{
  "head_dim": 64,
  "d_mlp": 320,
  "norm": "rmsnorm",
  "norm_place": "pre",
  "bias": "none",
  "init_std_qkv": 0.0577,
  "init_std_up": 0.0577,
  "lr_mult_up": 0.842,
  "beta1": 0.95,
  "decay_fraction": 0.806,
  "batch_tokens": [8192, 16384, 24576]
}
Each number is 128 + 24 x the weight over its row's rms, rounded and kept within 0 to 255. Layers, rows and columns count from 0. The size above them is the row's rms in percent of the matrix's.

# layer 4 MLP up, 320x128, rms 0.108, rows 26-79, columns 0-127
size [ 95 110  97  92  98 101  94  89 102  98  99 102 106  95  98  99 118 101  98  91  96 101  96 104 105  93  97  99 105 104  93 102  92 105  96 100 102 104  88  98 106  98 103 101 102  93 105 102 103  94  99 106  98  94]
[[105 136 175 116 126 139 122 138 157 154 108 123 129 137 114 101 139  96 129 129 103 145 114 127 114 144 145 104 108 150 123 154 192 132 161 134 117 142 153 102 147 122 135 104 121 164 165 137 121 161 161 136  90 145 115 121  92 121  97 123 123 110 118 178 133 146 160  97  75 135 121 128  96 123 137 176 106 119 101 126 140 165 139 118  87 106 165 140 120 140 149 113 122 153 100 149 131 137 126 108 147  92 129 120 113 126 110 118 162  93 119 191 119  93 124 119 119 168 100 133  94  98 176 183  88 166 110 142]
 [128 130  98 140  76 104 163 171 107 153 134 168 158 133 133 136 126 148 150 132 112  97 146  96 172 126  92 144 123  86 161 133 108  66 127 106 141 134 155 130 159 130  90 143 149 114 131 149  97 152 131 125 154 106  96 157 116 129 139  89 145 127 115  77 136  88 152 111 136 123 154 141 107 132  98 122 154 128 114 124 143 153 120 159  79  84 120 118 128 119 109 135 140  99  99 149 110 151 143 161 181 152 163 135 107 149  71 129 114 156 119 144 111 139 155 106 154 153 119 132 168 111 123 103 125 126 122  91]
 [104 138  96 133 142 108  69 121 120 133 142 122 138 110 176 122 103 152 152 132 116 156 112 173 162  98 116 124 108 111 128 104 135 118 188 111 132 152  85 191 148 102 143 112 139 178 110 104 105  99 115 146 178 106 125 115 162 114 141 134  98 113 127 126 136 127 142 145 136 156  85 129 120 151 148 112 133 149 110 119  93 153 139 138 129 104 134 133 116 148 113 170  89 149 170 110 154 123 129  82 158 123 119 147  77 121 135 141  98 103 165 141 119 151 146 111 145 133 116 151 169 147 156 105 100 106 157 114]
 [159 143 124  90 144 169 124 105 178 101 127 115 142 147 141 100 113 156 134 121 101 162  82 105 100 115  90 116 144 110 122 129 146 163 150  95 111 154  77 103 147 128 138 129 117 116 115 148 105 143 120 117 141 134 106 149 100  97  73 111 137  82 103 143 116 104 156 130 167 133 117 100 107 139 121 137 149  87 100 139 169 142  97 109 147 142 124 119 158  91 128 105 135 112 129 121 153 133  71  94 122 131 105 132  86  97 140 161 107 112 129 143  94 131 139 117 115 131  81 148  95  96 168  96 126 153  94 132]
 [160 150 149 137 110 119 158 123 155  92 143 118 126 147 105 151 133 101 120 126 132 175 178 123 159 122 142 115 113  86 166 143  84 134 104  89  97 144 128 157 132 141 128 136 133 134  81  99 132 123 126 131 125 112 149 111 155 135 151 123 113 143 123 128  94  94 107 119 136 112 131 192 107 107 152  47 128 104 142  80 128 123 148 167 123 136 133 134 111 108 129 141 128 106 125 123 121 156 127 113 106 124 115 120 134 131 115 155 132 137 155 122 190 123 132 154 157 109 132 104 143 146 119 111 205  95 190 125]
 [101 154 107 151 106 134 183 115 149 116 122 164 164 140 117 103 106 169 149 140 104 110  99 114 137 107 132 124 136 125 168  97 104 150 116 111 108 136 131 134 167 114 135 118  89 120  95  94 111 140 106 126 125  83 116 170 101 100 143 158 106 102 104 167 136 107 120 145 131 143 108 131 140 126 151 131  93  80 140 114 120 109 111 146  72 120 111 108 118 103  80 114 132 146 104 100 142  96 108 106 136 137 194 112 104 148 115  67 119 101 146 103 158 135 164 121 110 177 146 145 124 127 125 164 112 109 112 124]
 [128 127 118  95 111 135 173 128 126 135 127 128 151 122 111 139 101 120 118 154 154 118 129 107 164 108 127 110  74 182 132 120 117 123 171 113 116 159 116 118 164 113  50 128 116 115 127  76 136 133 128  96 164 132 135 157 128 126 147 138 154 142 113 114 157 137 139 142 108 129 151  88  93 111 108 174 105 170 121 121 138 140 108 109  99 116 138 137  79 138  96  89 116 152 130 148 101  99 112 148 125 134 130  87 104 127 122 135  61 186  97 160 150 135 123 155 142 123 139 142 135 116 184 134 103 123 118 114]
 [107 135 143 122 162 158  60 168 143 146 122 119 141 124 148 107 142 146 151 129 113 127 129 101 134 121 128 113 153 173  95 130 119 126 172 169 167 117 101 145 120 121 126 136 161 166 128 159 104 118 116 123 143 123  61  96 133 187 105 116 105 120 103 142 125 132 129 148 119 144 135 132  84 135 104  94 114 147 132 165 152 145 133 133 137  67 120 143 107 128 140 161 129 151 112 118 134 132 126 116 127 132 115 125 109 142 123 111 151 135 143 143 113 110 169 113 173 147  76 128 122 183 153 178  62 134 142 116]
 [107 158 153 140 115 102  54 158 151 100 133 109 109 138 148 140 132 128 111 114  81 151 109 110 145 187 131 116 133 105 187  86 121 124 119 143  92 134 132 123 133 110 137 104 150 128 116 111 170 140 154 129 127 129 103 111 102 133 144 110 113  89 122 103 110  77 149 131 136 151 156 127 141 128 121 142 112 120 104 136 110 149 115 134  94 123 137  85 141 122 110 123 110 126 134 130  78 162 158 128 126 126 109 176  85 122 129  62 114 119 163 142 136 141  65 130 166 105 143 109 129 165 169 150 118 116 133 113]
 [144 152 105 108 159 133 147 116 116 116  90 149 161 127 102 111 108 156  97 133 166  94 140 171 104  71 120 126 117 137 118 125 149 172 150 137 159 143 117 116 110 113 136 121 129 185 107 118 144  91 127 116 105 138 136 134 135 187 119 139 176 118 149  47 110 151  90 112 116 107 110 139 146 118 119 149 118 134 123 134 120 124  89 174 148 146 144 108  94 144 135 119 137 123 117 135 132  92 101 157 110  77 119 100  93 159 122 150 139 129 114 104 132 130 102 114 129 148 151 147  78 160 162 109 164 115 126 126]
 [163 114 148 139 135 136 106 159 154 145 142 125 133  89 139 150  94 112 160 160 165 133 144 142 117 168 127 163  98 121 105 119 125 117 143 118 139 101 142 133 133 139  63  97 127  91 125 170 124 151 133 114 111 139 166 176 109 137 138 126 105 148 197 125 139 139 134 124 118 143 182  90 156 142 130 128 116 150  88 120 166 134  79 120 105 178 108 150 133 133 115 139 159 134 135 142 113  88 155 165 114 140 156 126 154 116 129 129 101  90 111  90 167 147  88 123 112 115 121 111 123  99 110 157 158  99 150 128]
 [125 100 112 153 118 117 116 101 122 151  98  98 132 135 168 112 174 157 100 132 109 129 130 115 130  94 121 101 180 124 141 126 137 149 152 136 117 147 112 131 100 110 149  94 156 118 138  85 144 110 136 138 166 110 127 112 126 125 119 170 144 116 148 135 134 153 107 133 105 113 108 119 102 129 137  79 160 125 150 159  83 174 124 140 170 146 115 132 114 142 127 161  92 129  77 100 134 179  91 123  87 119 134 170 120 117 125 127 117 127 164 199  98 105 172 125  78 134 118 111 144 157 125 151 159 156 140 122]
 [132 141 153 163 114 176 111 109 127 110 129 121  74 116 107 152 151 108 140 113 133 154 183 186 142 118 107 117 129 129 104 117 109 156 153 161 186 151 148 115  86 113 160 167 109 117 122 125 142 119 124 109 155 142 137 126 233 117 121 114 156 121 112 142 115 110 124 150 119  89 111 115 156  95 170 109 128 116 151 148 133 114 107 170 130 103 125 114 141  85 104 111 166 142 118 116 118 133 129 114 157 106 118 130 147 114 133 105 145 122 142 123 106  86 155 156 116 117  94 154 104 123 137 150 125 109 138 107]
 [118 118 167 131  93 119 155 154  71 120 128 137  81 121 134 134 101 102 119 129 167 112 142 149  91 153 107 146 100 126  93 148 151 131 188 107 155 144 158 155  73 124 142 116 153 143 113 132 127 157 142 111 130  93 126  87 123 134  95 166 119 114  95 169 122 105 135 110 140  97 132 118 105 114 144 155 101 136 127 140 142 146 128 128 121 129 124 152  81 138 161 148 123 110 155 175 136 133 123 118 104 133 126 164  97 124 137  95 154 116 106 109 128 137 121  83  96 160 164 108 142 122 191  80  94 128 121 143]
 [154 124 126 163 160 126 135 131 122 114 144 141 115 143 108 148 129 178 133 133 156 154 113  68 111 133 110 134 178 122 140  86  84 132  98 133 135 118  91 141 108 122 128 131 115 116  99 180 106 144 107 145 160 123 113 148  92 118 152 110 153  95 135 105 153 121 124 172 120 154 138 150 116 115 114  97 148  70 120 131  99 154 120 141 120 129  69 124 154 136 110 142 138 131 185 139 107  95 104 108 148  92  94 130 133  64  93 118  95 115 177 130 102 107 137 134 114 143 135 108 101 136 165 126 142 155 118 140]
 [137 141  88 153  85 113 146 115 166 151 111 183 131 143 137  85  79 131 119 161 105  77 103 122 139 133  95 159 130 116 110 137 123 148 123 117 140 124 152 123 141 148  98 109 143 157 104 125 121 190 119  83 153 172 135 125 125 134 114 120 150 135 144 137 140 120 134 157 134 143 130 118 124 106 120 171 108  67 144 121 126  95 113 154  97 128 106 147 159 107 136 101  98 127 137 112 124 129 117 133 101 101 183 163  99 106  66  97 138 135 105 102 100 130 128 120  93 123 126 120  68 138 139 119 105 126 153 112]
 [127 138 128 164 102  97 125 163 110 127  75 156 145  79 146  92 102 109 111 126 109 117 177 121 124 113 118 122  96 115 128 100 129 117 116 135 161 111 131  88 145 134  96 111 161 105  67 113 146 154 189 158  98 134 101 146 117 128 182 140 121 132  92 101 159 166 108 124 121 110 160 103 115 139  70 135 137 119 120 139 102  82 133 131 162 135 113 127 135 139 133 132 145 122 167 139 135 127 121 110 111 116 133 132 114 140 142 104 147 105 142 135 106 131 133 115 178 133 100 123 169 110 145 136 131  87 192 154]
 [122 153 135 145 137 119 154 144 171 128 101 148  93 120 148 106 153 125 136  97 134 132 141 104 123 136 135 145 114 141 145 105 152 128 152 146 127 126 139 126 129  90  95 125 125  99 124 163 139 123 172 141 168  67 123 167 148 127 120 120 104 121 126 157 123 126 102 122 150  79 100 108 158  98 113 147 138 134 142 152 168 168 123 118 152  96 142 134 124 130 104 142 121 123  80  49 109  66 146 104 148 112 116 139 161 141 131 146 129  94 105 149 160 144 140 111 132 183 141 112  82  95 136 113  85  88 100 127]
 [157 129 125  98 118 108 131 105 156  96 109 129  82  96 147  93  98 159 111 125 127 127 144 166 120 126 124 134 161 152 136 122  71 112 152 148 149 143 137 133 120 147 134 133 108 113 167 198 125 134 129 146 139 129 147 132 104 134 170 134 110 114 108 129 105 152  83 122 135 185  93  95 140 165 114 129 151 117 140 143 122 112 187  69 130 161 108 104 176 138 106 140 159 131 154 130 145 129 116 136 130 137 165 166 130 163 145 124 118 106 129  95 138 122 134  99 118 109 125  89 150 118 144 179 134  79 108 132]
 [120 146 159 149 112 142 131 152 153 145 130 143 142 105 143 161 144  72 123 100 138 123 140 163 119 146 126 164  85 158 117 115 156 126 102 142 137 129  83 102 130 100 127 135 139 124 134 113  94 131 107 122 112 102  80 143  88 134 141 183 131 174 101 163 200 123 119 130  91 118 144 105 125 101 145 138 117 104 154 131 139 104  87 100  78  97 113 155 132 131 127 189 104 109 101 145 118  96 138 113 137 103 106 141 168 129 126 117 142 101 140 129 113 128 168 131 124 194 126 120 151 124  93 134 123 148 124 118]
 [138 133 148  96 182 143 127 101 120 141 136  91 102 110 101 126 159 114 171 166 102  96 135 122 175 117 120 109 141 139 167 158 201  97 139 140 119 162 132 153 126 122 129 153 140 152 112 110 133 104 172 119 103 139 164 129 112 108 113 132 138 150 134 165 148 120 112 137 143 147 131 153 141  98 159  74 193 139 155 143 146  95 130 144 131  89  97 140  98 161 124 171 143 145 113 163 132 129 129 118 132 126 120 133 130 105 129 126 123 104 152 114 125 185 147 128 151 114 165 120 108  86 134  81 143 113 141 136]
 [149 141 122 131 135 142 124 128 117 130 128 109 129 118  98 120 142 151 125 144 144 134  99 124 130 141 133 137  96 117  94 177  98 129 105 133  98  89 138 132 140  93  92 145 146 150  99 141 146 113 130 127 161 141 138 161 174 139  95 107 133 163  70 133 164 154 122 156 126 112 168 136  90  66 105 107 122 122 147 122 115 149 134  69 108 153 105 177 175 108  80 130  99 165 122 126 147 118 126 133 131 111 155 116 125  89 137 134 127 122  79 110 143 104 152 140  86  76 105 160 108 105 104 148 120 109 130 165]
 [162  91 141 103  52 108 161 137 125 153 130 120 151 126 138 106 117 132 121 132 143 165 136 100 117 135 116 133 132  90 113 131 104 127 123  79 147 100  93 160 155 133 110 151 107  80 129 126 161 129 100 129 108 116 152 155 152 123 112 130 152 112 104 152 169 110 125 117 112 154 132 113 144 131  94 120 152 123 163 111 121 116 124 105 106 116 137 133 158 151  83 140 157 114 143 134 160 175 127 130 102 153 126 123 130 110  55  88 145 114 147 102 124 144 153 143 137 191 165 152  91 101 120 164  84 140 137 118]
 [157  80 139 166 101 116 145  65 154 149 129 139  97 149 140 160 121 147 139 175 112 128  89 132 128 129 143 148 179  92 143 117 117 122 123 141 147  90 129 155 133 111 136  94 162  93 142 104 160 150 170 129 137 118 137 119 140 135 138 131 156 171 167 131 135 150  86 118 145 108 129 108 121 128 119  93 122 159 138 126 136 156 144 102 142 123 101 137 139 119 102 154 108 103 128 132  70 100 151 139 108 113 138 127 150 128 134 141 142  69  95 131 119 146  92 131 161 161 129 177  80 143 174 113 147 126 158 117]
 [ 65 145  92 167 117 122  97 124 118 141 121 169 163 132 174 137 130 110 157  89 101 115 136  88 136 159 115 126 181 138 111 140 136 152  71  84 134 146 127  80 111 166 148 145 145 154 118 162 167 111 142  78 141 131 137 104 131 136 101 102 157 118  98 128 141 116 125 146 121 103 145 147 149 133 121 155 141 128 101 118 102 112 137 145  99 135 126 149 121 113 162 133 142 181 153 139  89  92 124 100 137 131 127 131 176  94 110 154 135 134 143 135 133 148  94  85  96  89 146 131 152 156 141 126 125 135 120 134]
 [158 120 155 127  76 105 122  87 111 129  96 100 116 105 141 138 131 119  97 123 136 119 108 203 119 134 131 153 133 128 177 133 165 110 128 127 149 139 163 129 124 133 155 129 141  93 154 135 162  88 146 107 119  99 153 129 157 113 128 148 119 146 133 146 162 143  92 154 132 133 126 120 143 105 132 137 149 109 169 148 128 182 118 112 151 183 118 125 173 186 116 102 137 132 120  96 147 164 153 119 157 125 151 108  70 143 115 155 159 134 123  98 146 119 129 128 163 150  96 100 120 135 147  90 150 128 126 167]
 [ 94 100 130 140 122 108 102 144 138 113 145 118  99 126 156 128 149 126 145 106 152 116  80 132 119 143 144 102 145  92  82  99 120 117 104 110 139 105 115 138 144 143 127  96 119 139 111 156 125 107 135 129 111 155 131 104 105 134 107 137  89 128 130 140 121 100 179  69 141 142  86 144 122 124 147 134 116 100 104  89 120 133 135 137 110 151 131  76 134 106 211 130 150 113 141 129 124 120 178 157 180 126 135 185 132 176 130  81 123 165 125 129 100 148 136  75 156  98 128 117 143 136 122  96 130 104 111 116]
 [137 123 127 142 102 104 121 128 124 120 172 131 149 163  84 166 115 107 123 138 115 133 138 113 126 156 109 129 108 125 170 167 128 106  99 145  99 147 139 144 130 104 127 139 173 101 177 131 162 124 160 125 114  60 133 144 112 129 143 149 123 125 150 172 156 142 136 105 136  94 224 100 153 126  90 118 133 184 121 158  97 153 145 137 112 127  84 141 144 144 107 100 109  84  96 132 126 103 109 118 127 130 128 133 116 117 134 135 122 146  91 120 119 164  95 125  95 133 165 114 130 105 125  99 106 140 146 135]
 [128 122 125 128 157 153 171 133 118 166 116 122 134 135 128 123  96 140 115 141 131 107 137  89 115 133 110 140 101 116 150  96  88 190 120 138 113  90  93 123 159 109 155 109  96 137  84 184 125 125  86 153 133  65 108 197 130 146  72 153 131 129 114 141 117 109  99 117 156 126 106 139 123 119 161 112 133 137 137 112 104 126 140 134 120 134  84 134 133 117 157 136 169 153 114 127 128 158 125 147 138 137 132 144  95 160 111 189 155 129 146  84 111 141 142 150 115 165 110 136 135 178 115 148 131 145 106 128]
 [151 108 115 131 122 138 146 137 150 169 153 139 145 161 152 118 110 112  89 122 147 109 142 125 128 127 137  84 186 116 132 106 108 136  98 145  83 151 128 135 152  60 104 111 112 152 132 123 132 143 107 101 113  92 114 137 125 130  93 115 135 118 156 149 140 168 168 177 125 137 137 127 117 159 117 145 149 142 135 149 125 156 101 154  94 131 133 112 117 129  90 153  98 159 143 127 108 143 121 119  91 119  70 174 153  52 120 144  79 103 105 120 116 109 146 153 129 127 125 175 114 135 100 113 145 154 125 110]
 [172 166 170 106 119  93  79 138  85 107 127  99 121  45 184 155 129 126 126 100 119 124 125 143 147 138 101 109  91 161  92 116  96 112  97 117  86 138 110 142 149  97 124 151  94 152 107 128  95 116 148 153 112 143 123 101 106 107 132 102 127 137 141 112 111 125 145 108 137 122 125 100 110  95 100 163 110 139 128 132 126 141 123 161 112 102 116 160 160 102 154 166 100 144 101  88 127 102 132 137 130 154 160 107 100 112 161 129  94 133 137 114 116 114  98 104 141 120 130 100 149  94 118 105 144 154 148 129]
 [105 125 125 159 128 170 135 119 127 130 166 136 152 143  94 125 130 163 177 126 162 142  97 167 134 166 123 136 103  92 113 136 118 146 107 186  98 116  88 134 158  95 112 144 134 122 139 136 151 117 169 143 136 148 127 155 138 117 109 126 164 120 111 115  93 104 180 106  99 143 162 116 102 108 155 135 169 112 123 138 133 124 100 116 127  89 140 130 118 102  76 104 123 111 136 105 167  59 102 108 118 172 156 162 130 123 135 129 119 113  85 136 147 121 129 103 128  98 144 109 120 106 165 115 131 106  90 101]
 [135 107 107  97 147 154 135 149 138  89 145 148 131 159 130 162 115 147  87 137 143 108 124  86 114 115  83 138 116 130 173 166 146 125 135 111 131 154 140 164 135 170 101 172 147 166 124  95 125 160  85 135 161 131 128 120 106 173 142 114 131 144 132  89 128 104 123 134  89 111 141 129 122 210 101 139 144 117 134 135  92  91 144 126  92 121 145 132  96 117 140 117 137  89 113 150  88  92 125 153 170 161 130 145 136 154 118 122 130 133 162 113 132 116 156 171 149 114 112 104 107 115 177 112 137 105 122 125]
 [170 153 111 164 148 129 141 133 126 112 129 114  97 145 145 167 101 127 113 144 121 119 127 111 128 138 114 125 159 139 156 164 128 131 105 161 117 130 142  98 151 130 109 148 125 123 140 177  96 132  79 114 136 128 113 102 125 128 146 142  93 134 150 170 109 173 106 135 104 131 122 123  79 132 175 116 132 153 115 133 127  47 149  69 163 121 111 129 164  72 141 158 114 124 105 156 162 106  89 136 137 142 102 144 115 110  85 142 119 101 124 126 138  85 132  90 141 112 131 103 150 136 157 119  80 137 155 119]
 [128 129 118 129  87 122 152 138 136 137 171 157 122 135 122 117 125 134 131 141 130 115 173 109 118 106 155 110 106 123 141  89 100 153 121 142 118  98 144 132 149 182 155 115 116 120 135  84 117 111 157 130 112 152 127 133 145 111 117 121 151 125 135 136 141 127 145 143 129 118 130 109 120 110 141 156 133 133 184 115 142 152  89 123  86 143 108 115 126 140 141 138  56 119  13  95 129 137 121 124 144 126 130 128 198 136 152 141  88 114 166  91 154 127 108 144  79 135 143 108 127 104 130 130 157 165 123 119]
 [161 131 168  95 124 118 109 109 162 146 129  95 169 118  77 122 160 134 105 122 127 116 132 120 136 112 142 140 131 138 137 180 145 109 163 155 120 140 161 106 143  76 117 114 113  94 133 151 124 103 106 144 114 139 133 171 131 121 185 137 117 141 136 100 130 135 135 136 122 129 184 148 159 187 105 143 185 112 160  98 134 160 120 112  90 162 134 139 124  92 125  89 148 115 143 158 127 113  82 124  94 141 138 158 108 175 156 134 121 138 143 115 164 147 107 148 124 148 129 157 125 110 148  97 151 139 158 139]
 [130 114 114 128 111 128 164 110 134 173 140 119 143 103 121 114 144 140 121 169 155 159 123 131 124 103 152 127 182 104 146 130 115 129 156 153 132 101 125 136 111 139 173 136 128 135 137 190 127 137 129 142 133 104 143 108 123 172 130 103 110 102 188 152  86 138 188  92 124  99 164 125 138  93 134 135 160 109  88 138 134 130 125 168 127 138 141 130 122 142 143 152 125 123 140  97 103  79  77 127  72 120 123 135 130 172  74 160 119 151 105 143 130 122 110 149 145 104 143 104 121 157 125  88 141  96 109 157]
 [118 147 195 147 102 146 142 106 126 153  89 129 134 110 121 130 130 110  95 120 146  98 137 149 164 132 156 124 119 126 117 150 127 145 114  97 160 122 186 117 106 127 150  95 179 102 115 119 160 116 140 117 127  88 144 146 190 136 151 125 152 155 115 107 153  81 136 112 114 103 141 113 148 125 144 116 105  53 130 123 127 137 134 120 154 143 103 123 154 111 146  99 136 151  94 156  99 146 120 119 133 146 215 136 139 135 125 107 158 161 169 141 153 156 131 105  98 111 124 101 146 127 115 140 129 107 122 115]
 [ 91  84 136 114 179 146 120 167 175 155 140 126 114 132 134 134  82 108 126 143 105 125 167  93 135 118 135 131 117 105 136  73 119 125 126 152 147 114 140 131 122  99 154 143 110  40 120 108 134 140 131 116 187 119 140 135 140 130 120 114 135 126 119 161 139 106 133 112 153 117 141 151 140 186 149 159  76 138 140 125 135 100 112 154 145 137 177 136  94 109 107  91 145 124 108 140 104 115 131 134  80 103 128 145 148 167 101 155 166 116 105 141 124 164 112 119 131 147 123 117 118 100 152 106 101  94 116 135]
 [128 143 143  95 153 126 111 113  96 128 170 152 155 133 175 107 127 183 155 123  97 128  96 147  92 121 153 162 154 111 117 151 100 147 138  97 127 127 136  97 117 149 172 157 100 100 108 130 127 126  84 142 101 166 128 153 105 115  87 105 132  99 127 114  89 116 187 139 111 145 137 135 116  95 134  97 166 131 111 112 107 139 110 135 173 132  99 169 120  92 140 137 183 136 115 101 112 126 115 142 106 146 136  97 104 137 110 102 130 145 127  96  88 102 163 149 166 123 122 146 147 152 114 122 148 139 120  87]
 [126 116 126 103 120 129  89 126  88 132 199 101 127 158 119 136 139  93 181 104 140 120 146 116 119  85 136  98 115 153 142 140 144 122 102 126 110 129 147 127 141 102  89  74 131 112 106  86 127 103 151 172 108 120  90 162  95  97 113 123 116 122 147 125 141 113 157  82 106 109 118 146 108 110 161 144 141 148 117 134 119 143 140  91 178 125  86 111 145 138 153 123 106 163 109 106 151 122 162 107 176 101 152 123 123  96 131  90  96 137 115 162 115 111 135  98 112 138  89 132 145 113 164 155 136 119 154 108]
 [112 127 127 134  98 133  88 131 148 131 104 162 145 121 119 119 119 149 117 132 133 118 150 136 134 112  77 116  87 170 130 138 156 112 175  73 167 141 141 123 155 107  70 107 177 117 141 161 120 136 111  95 149 164 115 118 135 133 101 124 135 146 115 161 147 101 131 125 113 111 123 105  92 127 157 144 127 175 138 159 149 145 118 108 123  68 107 107 138 132 141 137  67 125  85 136  96 164 147 124 134 107 121 142 127 161 156 133 129 148  67 156  75 102 152  91 112 113 125 142 123 144 151 115 134 116 143 145]
 [125 195 109 153 123  92 104 118 156 133 178 133 169 114 165 151 126 153 127 148 100 124 170 114  87 111 145  99 140 107 112 124 150 104 105 143 119  86 144  74 130 127  88 138 133 144 144 141 139 135 135 132 149 146 121 131 115 127 102 116 127 110 133 133 150 142 167 141 174 125 139 128 119 100 132 122 152 182 139 128 128 158 123 126  69 141  67 136 150 106 145 151 107 117 180  98 101 113 151 107  98 119 123 161 126  96 112 110 141 127 127 114 128 168 167 148 104 120 121 120 159 133 109 108  82 123 168 109]
 [148 145  83 106 107 151  93 111 107  57 120 136 128 139 129 102 128 139 193 164 121  99 109 117 162 182 100 145 136 156 150 153 113  80 122  86  92 119 112 122 168 180 122 108 123 123 115 120 104 153 120 173 142 113 127 121 109  99 102 133 174 122 121 115  99 132 131 120 127  99 121 161 107 143 146  98 121 127 124 141 133 140 124 132 106  66 116 146 131  87 135  82 146 110 124 113 128 107 170 116 127 120 123  93 122 143 120 102  91 158 119 131 143 120 144 136 122 118 151 109  61 116 132 130 134 106 124 118]
 [165 135 103 112 134 101 110 125 140 125 152 152 114 127 137  90 117 118 157 117 125 109 146 129 141 143 109 130 147 149 110 141 149 144 120 154 120 151 104 129 202 171 123 123  80 124 108  81  97 145 111 134  81 128 155 120 141 128 108 121 121 149 156 125 123  82 162 122 154 164  91 148 172  66  82 143 145 130 156  94 126 153 144 148 150 149 133 127 188 130 173 118 140 145 124 115 114 127 119 132  91 135 130 108 173 103 115 110 105 173 159 123 116 149 141 157 104 118 171 117 124 106 135 171 117 124 115 147]
 [ 92  81 168 131 130 106 145 122 130 126 109  81 114 151 102 124 120 108 133  80 154 127 160 146 110 148 132 146 118 176 125 118 111 151 164 126 143 108 177  98 123 124 136 110 139 158 146  94 129 124 130 163 106  94 108 131 113 126 121 119  68 112 125 105 105 163 166 119 103  77 124  92 161 178 151 154 126 139 108 151 118 135 141 151 123 128 148 108 114 129 139 162 125 102 100 137 157 108 137 117 144 147 114 114 136 115 126 107 140 127  64 138 146 145 142 134 166 156 135 146 204 147 119 107 158 109  92 131]
 [100 120 108 116 173 111 114 129 144 116 126 173 106 118 108 141 146  70 122  84 124  75 130 144 103 137  69 168  95 126 107 138 159 138 124 128 119 126 108  91 154 139 124 144 125 159 185 155 162 139 147 138 123 113  70 125 129 107 133  84 120 141 145  89 128  98 110 103 139 179 163 121 152 109 146  92 119 130 108 124 153 143 116 150 112 129 162 135  96 110 139 186 119 106 170 136 127 125  92 104 131 108 110 141 149 159 120 169 142 118 135 125 114 130 163 129 125 101 104 120 163  89 127 143 134 121 134 126]
 [108 148 124 109 146 116 160 106 131 152 128 100 147 216 128 100 109 162 101 104 131 122 131  98 132  89 139 122 132 124 166 112 145 192 137 118  99 116  98 104 131 125 119 127 122 155 122  93 130 131 133 140 104 144 100 141 124 124  91  96 161  95 128  93 109 104 106 149 146 149  78 180 129 115 135 131 164 116 156 104 166 159 119 104 154 161 129 136 137 124 112 134  68 164 136  98 167  84  99 106 114 124 111 135 149 134 111 157 107 114 137 152 121 123 116 150 132 129 144 126 133 182 127 161 129 150 138 107]
 [149 152 104 144 146 150 131 119 149 124 149 118 100 165 156 120 139 149 110 147 132 135 135 136  88 104 164 131 127 142 135 141 134 130 143 128 137 127 133 114 111 100 183 156 134 159 140 105 142  83 142 100 133 122 154 126 121 142 105 126 169 158 157 102 132 114 129 125 129 129 127 133 147 130 110 110 168 130  70 102  94 122 141 142 138 139 153 114 123 113 157 126 180 113 119 114 110 168 111 136  78 175 127 163 177 127 165 135 169  75 108 178 148 107 152 151 150  94 141 118 163  76 143  89 154 168 117 147]
 [184 143 114 132 146  77 139 148 126  87 179 130 146 136 133 144 131 181 150 131 106 159 114 169 151 136 149 148 133 102 117 124  75 116 135 128 153 119 133 115 124 152 112  86 125 117 143 102 158 143  98 173 129 140 123 153 148 131 149 161 159 128 145 113  57  96 134 137 120 117 153 126 140 150  74 140  95 125  89 120  74 133 142 140  97 125 123 128  86 133 126 151 155 110 130 141 146 107 143 106 129 126 143 137 149 109 149 134  99 154 149  96 135 167 181 154 126  91 139 147  91 133 150 150 144 143 121 121]
 [131 112 125 121 177 126 112 120  87 142 141  89 119 143 154 111  61 130 113 121 126 136 121 137 110 143 207 173 126 113 102 144 125 104 125 126 101 145 125 100 112 120 135 138  99 140 105 117  92 121  84 146 110 146 126 116 145 103 148 118 167 132 134 100 136 135 142 138 135 135 131  80 115 173 141 175 145 120  84 104 139 153  79 141 145 118 148 118 140 115 149 142 118 171 118  89 108 149 140 134 164 149 178  99 148 150 117 169 151 115  71 140 133  89 111 145 105 143 107 149 102 135 146 153 131 152 148 120]
 [136 161 126 111 115  81 121 140 124 121 111 136 123 129 123 152 131 135 162 152 116 157 133 154 112 182 153 135  90 114 102 151 154 121 143 169 107 132 155 128 140 133 132 136 180 165 104 120 132 140 146  87 177 171 143 130 132 129 139 137 124 137 121 138  91 140 132 158 183 109 152 123 120 134 135 153 162 139  87 127  67 143 135 125 109 169 120  94 133 159  90 114 104 116 159 124 159 103 132 103 147 122 108 110 127 127 173 134  93 135 159 104 135 162 129 139 168  65  97 156 180 125 122 152 120 143 132 144]
 [141 166 148 128 106 158 120  82 125 148 119 121  97 161 110 117 123 155 118 133 144 118 121 126 166 101 120 123 119 142 123 135 115 154 113 144 124 148 136 121 125  96 143 161 141 124 137 140 149 179  99 154 157 127 132 143 152 171 140 127  97 140 116 114  97 139 149 164 103 118 117 148 110 119  97 119 143 110 150 169 149 131 119 178  53 111 177 157 113 176  96 143 135 149 109 128 141 134 132 109  80 127 112  94 159 132 145 107 132 126 151 181 135 150 118 130 160  62  98 142 123 113 147 152 122  74 161 138]
 [156 153 120 106 163 131 132  89  83 150 105 133 107 149 131  99  80 125 132 139 124  94 119 117 140 168 125 125 153 136 141 119 140 130 106 131 128 110 128  75  96  99 133 155  90 151 127 136 156 154 110 113 128 135 120 129 134 133 142 121 121 121 117  78 144 133 111 150 135 133 140 134 161 138 117 111 138 123  71 114  77 110 100 182  54 164 140 149 101 104  78 137 136  99 129 126 143 104 137 127 141 100 150 154 140 106  83 148 132 139 154 122 141 205 120 157 120 122 111 155 102 143 160 108 152 124 149 107]]